Each number is 128 + 32 x the weight over the matrix's rms, rounded and kept within 0 to 255. Layers, rows and columns count from 0. Numbers have three digits each.

# layer 7 MLP up, 2304x576, rms 0.113, rows 1154-1163, columns 144-287
160150070088104105112147069111159179112161163097089117140136120157149068129127125093173125117132168165110139158092090206105168139162135067125065181128155176200182078141152143178091147104205139147096073114151117160148135130096119119140170134202129046118077036082163104097182127194093125142155108149143174125182092093122154061090124138128106096154185151100131104146185110086194093145081089107173124157128099144093126068129125133107126
133119090167134103188180119153093101149139085082154090172140085132166104124114135125081141065115127120120117110128117153112162113105098066111163136079030094158102109180125081120129098119125082181116206088145112128079130159184166158134181080123154107140116130115060092138167148144078128158163115126121101135133144147135094121168080186175101105139089143149141142151134122117121140135102111118052149182193081095155062096171167126155156
132074157123162107152113173110197114113128143141177113159108104158122096116111107155097123092071130116103125103178077150154139111104102165073069143146126114119187184049190148160107139093090094146122125170152112129088160102067146198160153096111133227174132143114106149141065083077150139096082172107159152084087111175159142123133085136133183154131077148083115146134074152121091124116125095065113133102071151130157126093138121111101133
159159125110148156182112126137087160167152124101060138167151104173136106174119136097110138145134054147132103147176140120155104186097140116105190082109118167105170134094159103115123137117123120095065144142157178140116144069120148167089108103121131157141080041132092165093193194152166141126110062120103091064156136152093084029104130115134163141148116135174105154161172135130125147123157133126161176135084113170120109067078149114133128
160125094095152152131209132164115125147081125102144134127139117135168176121104144186125158084141121097150117126120088181100184156131142173139099064097132115201161069106137060129113108073165083082182161147128098137097169128093138149192122192112065082141106124112159109112162114102116144159054089102102127116165133147052167152106129120130111131163171193113151137099191179163115142103156152149126141118101097152098106110073134137114195
124047142103084165102147091162097169158089181165160099126137118183115104159113110149188146106111130145080094205123139111134104118091157145148151134113133160144138078128042078149110137119147106152159137130129130115113153147138119127140122107140165122199182091160177132130135152138133120083180128099082098152145145117107106057103108156172127130105212119173077133136103123080185137121067091099116169172128112138165115175105124125138149
094153101178131160140166132141157115088176104105091070105124163138142143106051172154172132117088149121133196154119162131134122095119156131112107105149088223125121092156091109118083097148144183160161155143118072083102104136136142145208068100069094143142137084183141111173113124116131125058129101167168161085121158119178119146166095121152169169166147140159098169091176170068156152085103081104156150130128134052128133108151120128117187
111151129110130079123120101145136127173109116125137128081146226101120117097107162100117201151090151071115132136131128098100164107212089129088138053112064146110072176159156083129092118114137178143143066092156074109163131158093113177117144160087132191147143143140156120127079125171138135161123118161178161122115154158090183105139158135145122146073077094165117119157080099121146082101182071208161160104126133094134123118044097092117047
078145124040166118185177189156164151135192134124123122022066117174151110171087122142144141116143124072132158141109124137115163058074206125113119126120129087146149092105117140078110164134139183139161150140138130090198080123093153175100114086129119117156170093104168130152163140154102154128084184157053100124196080101158159193125160165134079062135170149061163053130085180143167158174135058133135093138150130178234106088092138068110133
157118161118175128139194128155141152199097121118093105086129113132168121177078149164103102168111129133047115149131223129079144128105108158151106102075115112145225168065173196126147164105150122130139125101144161162124103140151139106133120143167154118137136127117107143116146160125095151145103142121227159120164104136184090171110117114139132133105109106200118147113109138093114103100127125097165171105088164138077094049123102078168091
# layer 7 MLP down (transposed), 2304x576, rms 0.119, rows 1154-1162, columns 144-287
077171076175091090115085114079085170148053139112132116124121132184141119085137094076103168122190111171182108164098040076141118144209123092155166152144107161175130111171115127068057157118148074112168099109191095143071073091123147157117132188159130104124155138138116128090189131170061147197150059139080172141110061134105105152089180162115055049195089135062135136136053069220180141079086130145139113191151161107116119158152138147088122
125115148131101119074151159128114055084110142118151129131159087082143131107130103142137080123167142133141105133122127138143106139071119119112123103077171145127147154149121152202103108063129132100185174112086083135139156142156133079088102097119124141116092131073123048129131125139113126146113054164098144114100123075167122133151074078102098106076150140112109202117147112061110091123147130106094097143095135112153036149066097119119165
118131095145127152140111116058119055098132144142156137074077105091116150111142108193146110069164173114088112104114161125127168124121053123088096164139133197142147097075140101135110211088124096078108091133151160112126063165114159087122109119132093102172095164088138117120132101107086046190122173101084171104059064097074119111135133087076135125107152150098167122145125127094101173133152153086082127095158175102064127125154119178096156
101112093126135139131117053101163122112087132103103112133126128099158161188149109198089116109083154158127109105140137133151120132110134121140112149121146142149133099117123112157107135137095179081118135125132128135139140159151094121135125092139053119134126178116106090106184105125117152125137169118156151154170131159181123165110149143115100152132116142154142149126137116123082149134089104111105117094119156114096125172146077176144113
210064137150118130084121077104140146121099122145145134156129167118137126129146144108144104055045191122085149147123101131122094182135124128145097036081118131111134147214114145081186091133130167202121082122122079166122174112108122123113138109128156100095138153128103181071101157068105132128136135124100164180165123139113172245132157170149105108126107121124148117081134170162096133144095067099088094159090146162125126077091125135072089
084120126102097167163086227128187134128116169138080082108128063152165136170075140159091205177115174139116128185107169095125201158165110120094161100141139115123147083133078107114087099094152093111129089084150087149127084146173099077082160112143101119134134107116153115090142070142102154165078102073162168137072114087102093065116114102097164150142149154100130053116143070118098095107126133092158173117152150115176113199126108142112145
123146120150165125149083161168138143148073136154142100131147124159140139089105111085132154095109107072159109129089113035134109124187124097102154165088147194134146069140165099056124072162121094083085116111117141150102097124208178111139123164100060157083101141136156117126164124177054088107134127163025117066148146118177085122132132129117145105224190085111097138112123149114121114134104135115113069203132133098160084115119215134095140
112145145071126118117123108121062129164106091099165143217098181079088108166042138049117163161192154129178048143170130149176087162120162111109088119094097198187060141128129158110097122076117103109149099086127152118113108195110108116130115144101137127151118137079147114105151107138136128106125177078112138058161140139193168118132137114096142187076063123168124112109153088142109136090099089151140085121152028123178122066140153171167075
094162185085098095118178108114125115078117146108113150104111120128157152168073125091116083137131133094135143132125145119169127127129114111086098142143150109150150127169090157103118132143147103120106159092138135158103074157138061110170152136090172134125077077143136165151113099110079146173094159045071103136103097170122193088193141140147117135099130126105114133121115137071109055153101129084089175122099143119117141134083117098080100